From a checkpoint of a small transformer trained on Wikipedia.
Size: 9 layers, width 448, 7 heads of 64, MLP 1216 SwiGLU, vocabulary 32000, 50.6M parameters.
Architecture: rotary positions, no biases in attention or MLP.
Training: a variant of Muon for these matrices, 975M tokens, 7435 steps.
Each number is 128 + 32 x the weight over its row's rms, rounded and kept within 0 to 255. Layers, rows and columns count from 0. Numbers have three digits each. The size before them is the row's rms in percent of the matrix's.

# down: layer 3 MLP down (transposed), 1216x448, rms 0.191, rows 80-135, columns 96-127
# gate: layer 3 MLP gate, 1216x448, rms 0.0999, rows 81-136, columns 96-127
# up: layer 3 MLP up, 1216x448, rms 0.101, rows 81-136, columns 96-127
down80 106:131103125131111091103115061127119153080156188135129102154166084100146144174089071163151091131086
gate81 102:133086130121084180152097096148061103181109103078136162174121158107084102109135145090119169140138
up81 099:123131069111156157129127131168065073114123178111153187142141136089167163119089151161204177179115
down81 099:144166125083116128093130101132145125203158107143116143147166130096142145132123102130111103126101
gate82 098:175120142078159112093124149119161154094144156097159166121122084198170198123130119103145114136122
up82 099:118156144127135156142155111134136111164101120119102212135217130112094140180074120151178096126154
down82 101:099134148144141093184176141131166113136054097156152111133152167160150164163121118144138133148114
gate83 097:131141114137150138101141072107113086097146131139119157124141102182138155087172077132130169128111
up83 101:080186132118133080084143198150084065149106089155123111159104072144148084143108061135140203163173
down83 109:126114126153157150056123088100107108130106099128139098091116114152144153038167075180115196117129
gate84 100:128134128155138142179124123110145153126083119160148104107170095136075085070139179148147118173049
up84 101:160111164151081112111138087103112144122078120167136174102156138137097103170079150093146109155126
down84 102:138136145126150120170089116063155150150178136118157125147168133112140153151139160115090117179100
gate85 101:164140149178140114147152123092124102126154114163093139172124090136140129171103137143126144134069
up85 104:073144190182086163137113174100180114151143137123124138116102158119175077102158104113104090166125
down85 104:197113160079121127107073173142135150095186123137135080134146122127097075140108143137182172129118
gate86 100:156123081152117125149113118166130187163092150147092122216133123095123142114094129137132103094110
up86 101:144123140101132074109169195162104128157175069136161130115150166139142123167124097112123085143135
down86 103:128065121129125127071166150171183117166139139148083153085159181143121112109210145187132065153097
gate87 101:138137107107075162168177193096075099192141087127158100096111138093096086097118118099060137080149
up87 102:108112094101165118166143170088163133137142093163167103125167094135120119176076118151119123116100
down87 102:090161121116179111104120091172084163068149146082111204185165147114129176115127100150114108161181
gate88 096:108166099090116124162131114122036193153104134040149150104082073130148192145148105073132145104123
up88 094:121132140204138148098129095163128096070049129105120095103127107096161133137141123070133138164166
down88 097:166137135146102105149117119137140103124153109178122046195143168134130131085117141154109163132119
gate89 099:107077160145124128081064100110122111148093078082113078137155140104122116133123105147108187137128
up89 096:056172095100153116157117095114146147171126090137141153104116113122126165110075125115134161134088
down89 101:073177112147121089144104139142132146123054083147107158147135112095163109086028059129099181180155
gate90 097:127119179140185157106121164118103171131112085150154148156095175132219175129196154129094161127107
up90 094:141082144106151101123107140133117096131097187113214128092154123115119087132104073189142157145169
down90 100:144127127142148110128114089101137127109147089129159149130107107079161166201115076110103146162116
gate91 097:177122141150079175103112163151141124107123170092160183143129176120150131128096139111162105138090
up91 103:123159160143130159188122146139084097189151108111120144090217104103182151126133120064161154186150
down91 103:155130157145154162128139056129086097201148190109191164139174103067157154089023120021113128138132
gate92 097:165169155159104157164124146098162165133073150118154145221152097160153138157107105126116161153143
up92 097:079085178121205145163085149122100174062206122135139183085114130136116154080090150115136144162109
down92 101:096140167152156177109086122181094156078138102129112128177126136146147098101107139141147143127117
gate93 099:080077113091111132091152089099101094066122140082092157103167156172063080137159167101131156136125
up93 104:093145115073150135124129167114138122113120086144152102140117082183124096083103149166121103152073
down93 104:111125098114122171106080087112143098175118045060169079189164068151144132123156132107160087151162
gate94 098:111150121111204091150106154186091155117104119133153110111133067164076083134103135147122105175208
up94 098:072059136142190143131157167106049129170120121133156118124116167135047075100113121129185140093153
down94 099:107117145104093182158088108198119085199108118160176136131127083117071102172123131141154176169100
gate95 098:127137105142083123064095158161139067130101157161115107145144154123096140134158138110181186191127
up95 098:084170104097096147171103148153162140135159091183157147208161108161127086114159072179126115075086
down95 100:075160092090183112150129139104135103135160123123113130205130120136118153174153098072172104084133
gate96 103:149086103126051165148212130107101148129189139183120084108171161117164124173161037145129114162126
up96 097:122138062127105198156185123118137122161157145147063079160098128125157149134088119122077101107178
down96 099:141162157117079126140180126159138127153091144088092168098104191164104195132132088171133116110100
gate97 105:129143194140135161145162140145135139108117131091096120179132138111146105154146120131119124102101
up97 100:150128141101135143103160153095167097086099173092083138098144165092103115078120133035119161086131
down97 104:071160190122143110170125076139112151144116142138118142180100113122106099124086135166151128104078
gate98 097:109084157128138025106169119121099075140112159114128181148153096144101165108113125160130134095085
up98 100:137171122135182122151161137101126147090104132040128117107127128149116121121087134115145134102149
down98 098:103100092100095144204081158098100101118133102057099127153071107172158119089116149100164136094148
gate99 099:116156108136110180150179115140101146137165121126142161153151127086109175094137131131167112093157
up99 096:116093090106141081205080109113101123128152172110045114156110144127064160141183139177215110123146
down99 097:089082156119085108132166072182084140112109134126087213173131127065121114131190107133124096087097
gate100 098:130073117109098077118106125125104028158160140135157140115144085123112105099189083081069113218110
up100 096:197144095137069094099132097107157096072121142121109126105128122088148140095147148085134170144222
down100 100:099157136111143140128145108139100097120124166124121122102156196147149114153116088160141136136143
gate101 099:134105118080061076152185105151133114085100185160192144144126107159148091142127119146131128139115
up101 101:174109147055134136170094129166187186116155141141128150145102121119147179087137162166173098202111
down101 103:133109126098151216101109142109173054168137102094130144082149140119088154152101165104130086114088
gate102 109:150141143181200138081114115179087107131129140130169095054137111182147078127143165185109164118124
up102 105:111119119115171146084126136182117075100117127130138129150116101129108153091146116115114183106118
down102 106:147122135067149170051140159150097099104120044067150097122130139105156107144108146144174188175141
gate103 103:088164132112101124087105137163113091088154122154123101143086102124118148109171122171151101113138
up103 100:169097153087168159119148128113057122116141179167107132097117094183182127198056144120128149154142
down103 101:111161089116149148134135088154143132097233082113140048135092093169166120137094185188096113128137
gate104 095:141122163134197125119181134129206099150099124138091182105128158044124136098165098144142181060148
up104 098:095133146110103136145171146119106085070193134055122111156149120149097109073135144133137125140107
down104 098:099110121155084159094062190124042147190131092111115155132146139143093126147105129107138125133113
gate105 100:135139119146111112092066141149139161128141143133108165189091165136144140107106094198163177154114
up105 101:146119114101081162156127116146092120112144148151124072150127088124138120101166161083130055137140
down105 102:084145085149085106137127110176096183108126114151106168117101143129093142138114112110104096191100
gate106 101:160097125196179133086116137126154140154088135108140156098135079119118155116144107165126115061119
up106 097:159087144086111077141118171092137104164134107119150132046113191180087118139148122092102169159133
down106 099:085104151145096110119178094086116093107102121098114157122095118075054148124183108114114123098089
gate107 112:090155124182175113146152076138143173087191096118114094108133141129097121123132133132162116139103
up107 101:082111125137141137152129139139174133100160169156118181103083158114117156206111171092042110101175
down107 099:103176075130124142143166103137098169126139118112140125152141141152161146143088182149081150154168
gate108 103:154111121128146168080120098097112172150110120123179129105103101171122162205198134111111114044087
up108 100:107165140103145147111150130180102118137111132152104176122106136135117072212176137125148072109152
down108 103:104118174114096113189100095183147157134063088122128124121104175153095129150142095124136128138128
gate109 099:134114142153076130159140119124173075143101124156137123078178142121162136125158163107146134125143
up109 100:155054130115114118065148126082197119137057122170065174132221096111119165106106206111128139125110
down109 095:139104099166206084143090163149093060147118104133095168099043197098095129102106086126131148178117
gate110 098:119131162074145094087103141120110130131128191122068112071108118106097105151124123134081143171146
up110 094:113056099098136075152177151116145132125102155166123144170069088095075158108173180101083153081130
down110 098:109076125015100090040078170137113164121129195120066159121129059134121120161066132151153164104066
gate111 102:113177095121170179119130177083171093154174151081183119181098128101083136124202153093126155177123
up111 101:124146091144178162156123117119134179123078137118067163152165112107157077106132112119111146161138
down111 104:101106147147147117168124144158093108126101091207084187182110086112157167150110169113124171116168
gate112 101:125125095116108099093145123139139138075140126122146073068103091092120150138103184079142166113176
up112 099:151175106148115155139128098069115082129123133151117092139140049129146079132087134123103177057164
down112 101:187064107130083152171137104081113107154127127148119097155168152164143170150146123156042091119094
gate113 100:081103141102152138093125088095103109135099141150175069120171196208098131113111132163134181144124
up113 097:116084160134104094100105115132089122113130125186179050137123091128164102140109078125173135188142
down113 100:106109178112135191157117139150084112067146098094151151093186104135086144171131131121126119164126
gate114 100:135148126117163169066156180104133088134091107117091100127127120159182098092157128089183129124179
up114 103:146127053133141135179161099148141148131098157146159113104140150142095090153128082171165157135163
down114 103:122113079142148128130178102180181071138100177117134070112163144105113078164164093058167038110145
gate115 099:153047108122139131155165130124103143141116127146143124119139134111192125122166095145100148148119
up115 098:119108055154144166095124106158125138146147111157090117074142175164120104164115174111171131173130
down115 100:168145150134090091122104098166134102120156145137106141138083127109124142144136159102147203116126
gate116 101:131143187126091134123161099165142109082121111127125140070135148094152133145123100110153118164129
up116 104:150180157105149105104145101127144078061169061125106130118093171113148173143123141153135127191091
down116 104:096088146151122135147145137161171138123120123156083069081110161220128149140145121136163133083157
gate117 101:120098125153093146113185116152148205172151155104135125149109121093138095120110131179124132129089
up117 107:104210096162108149177093077055098084138158114137076132154111092137144086095138142107096123138103
down117 101:165142106168138087158124103091105112146154155175125139133151164080106121089131150071127116108136
gate118 104:137067168132088113161135152126148113141140188125097123150177133158068112111079100116077165143117
up118 103:179115096147105158162054096150116132128087133092074162142123100193241055131111124179147101126116
down118 104:085118110168107157109101079100120168098115196130106097125082054080108155183157142150137184079087
gate119 097:135093096194169154080140135106087122120093157142115134175149091129107165130168192163145091206090
up119 098:176121064047133136119118123176108111092151175104116104153145139139129073174098087141085144075129
down119 100:139122092123195122117088068108129083072122047106095122095150117149108067159105170145101142110089
gate120 104:055179083178145069137201104082108182093133152125157040119151151065113136110171139125142089133100
up120 103:129130133129041099102135117119107169180185097034172109148135160147199168103125169089177083118094
down120 097:128137203112129071120127187184124182117138164133088130108095130169185091093114142141136153126145
gate121 093:124138168081153116095102055079153134094115099120081203170128102129140134168107105123079098171125
up121 091:110136122145153135112127112145119104123103144155116188133152061152170124125154141100084109122131
down121 096:097119153162132126121128165134083079101123113056125090118116073068145090124151156123116186115101
gate122 099:162071141147142203154147139131163129131112103065165173174173176142078130108080187118159173157170
up122 098:136136203149120131157147111102151082207118093088124169182123099070072190112101144093089170164056
down122 102:152131152129166134140170094046122099151095087085126130153122146115154128082137104055111117160126
gate123 100:131095157101092206141131209149129141119167086118168098152170138101144203094112202136139104055068
up123 102:074114105134117155146141133103127072173160129148165160152127157144123106151163116158147096176135
down123 100:141090091107100123108138128114162149091168104152144130120086101138131160108119180126139045103168
gate124 101:125118118130091118126196105150140060159098081134157161156173097166084145134184141134130138117139
up124 102:110096114117143171152165163129124131148103149185130137159128114133145114179117130072122122132098
down124 102:149087141180143104129124116152141183065166167114128135141176092099122188108058204104085171109081
gate125 097:179175170072081152143119110152124110126170170140155144119085154143079146138134123102062112142145
up125 098:107140100110112112101160146123120116157124116150128079153109098089189124137135154118069106162065
down125 097:086070107144128111202123176164123116095106129139164140128093121110107132116147133135188150159155
gate126 099:145108141045151146129097160143165153148210128138173148157151152118105098142061142126159107143099
up126 097:128148059121114083166120111057152064124212169134169159180099117136088186154178109189131160103145
down126 099:093076081139140172178122137129151155078119155107134125164077163152070094150095143158155163150137
gate127 097:166162178097139139102133099141140137143148125167180165202169116099110067126123134146153182194105
up127 094:113093099077150138154120170074105087110126141130139074128143127130073106091136167172159175126129
down127 094:146119098052104207050110117086092078103213173137104122143195116129069113108119170167105142164119
gate128 100:170114082141116141136108151116160094080158085102112144112123108140086166096130115099107158120106
up128 100:155128166117159098141130138095134176154056079117140154129146067114119090074125144141109143148137
down128 100:115142167147094112138145092138139173168148138143129168197092135138097143099086167121161128159178
gate129 095:125089138088123134131115128091141156089080105152120107129150122121114134112118118118116186100107
up129 098:150118075146168121166212125105127119144134154121153133132193114152125152079186169131141101127111
down129 099:159116098128121068181086111114116107129136178081104086133141095128125154134159120109146119118103
gate130 094:126182114142122144148086123096115132133141131138113120111109092139121144148100075178113118181124
up130 102:121184158130157141124131168182118163125122212157080142195110128144145129101122123149179127099123
down130 101:090154149107127058133158165152132119098105199139138139137118106172169169166130151136144119079166
gate131 097:111100180103154137164186125107126151101118089082138155085138108121129174077090148121102094117153
up131 095:081210114164164123110143124114123110084092171103137104117069154132150136160099105144090127175034
down131 098:075183115173171123124112102108109162108136132169106126160079119156162145112117130132159121150129
gate132 102:130122153161151089164140156107137156121102122075094113150107124185125190150123076124164184149119
up132 098:147152131168128106150079137133163127109131131152119124121126084116123154129152150139119147051144
down132 101:098096101110157093125113120082139159194145194138111156135115169171133093059122093066148133075121
gate133 091:114121124115104136144135144145165097098140126112140166157103117106123146176113125201138148142116
up133 097:154105088116118138130104126113137116134131143145091121111165114166168122158123100121079122141122
down133 095:081106086096122104115150113124149149131163142165095147113169106167138089168153089138107111138133
gate134 099:150147147069088144195138114150165184125145112127134145128148119125117178091042101101100064083164
up134 103:125144146132119117102145075101067068063106110130122082121061161127090091154173091142089176083108
down134 105:067169124133117158146161107120055129059156120078082085104083161156139087117134102146128145127111
gate135 102:112124077146121158115117138158154165111136196158159169170107124118180109201069119117123116184095
up135 100:171049144144154160092063136102080113174157113119096160102103144178159140102103164078145111094166
down135 099:175090151092108166111139089134104194108108085151113113121112102140146124118128178183064141096130
gate136 095:184073110136110095113133158151188117153123132159166141117122137169103132079152166070144139158140
up136 093:162133137136174124102182104169138107166133099147076112170137135119087125151133111154109108092091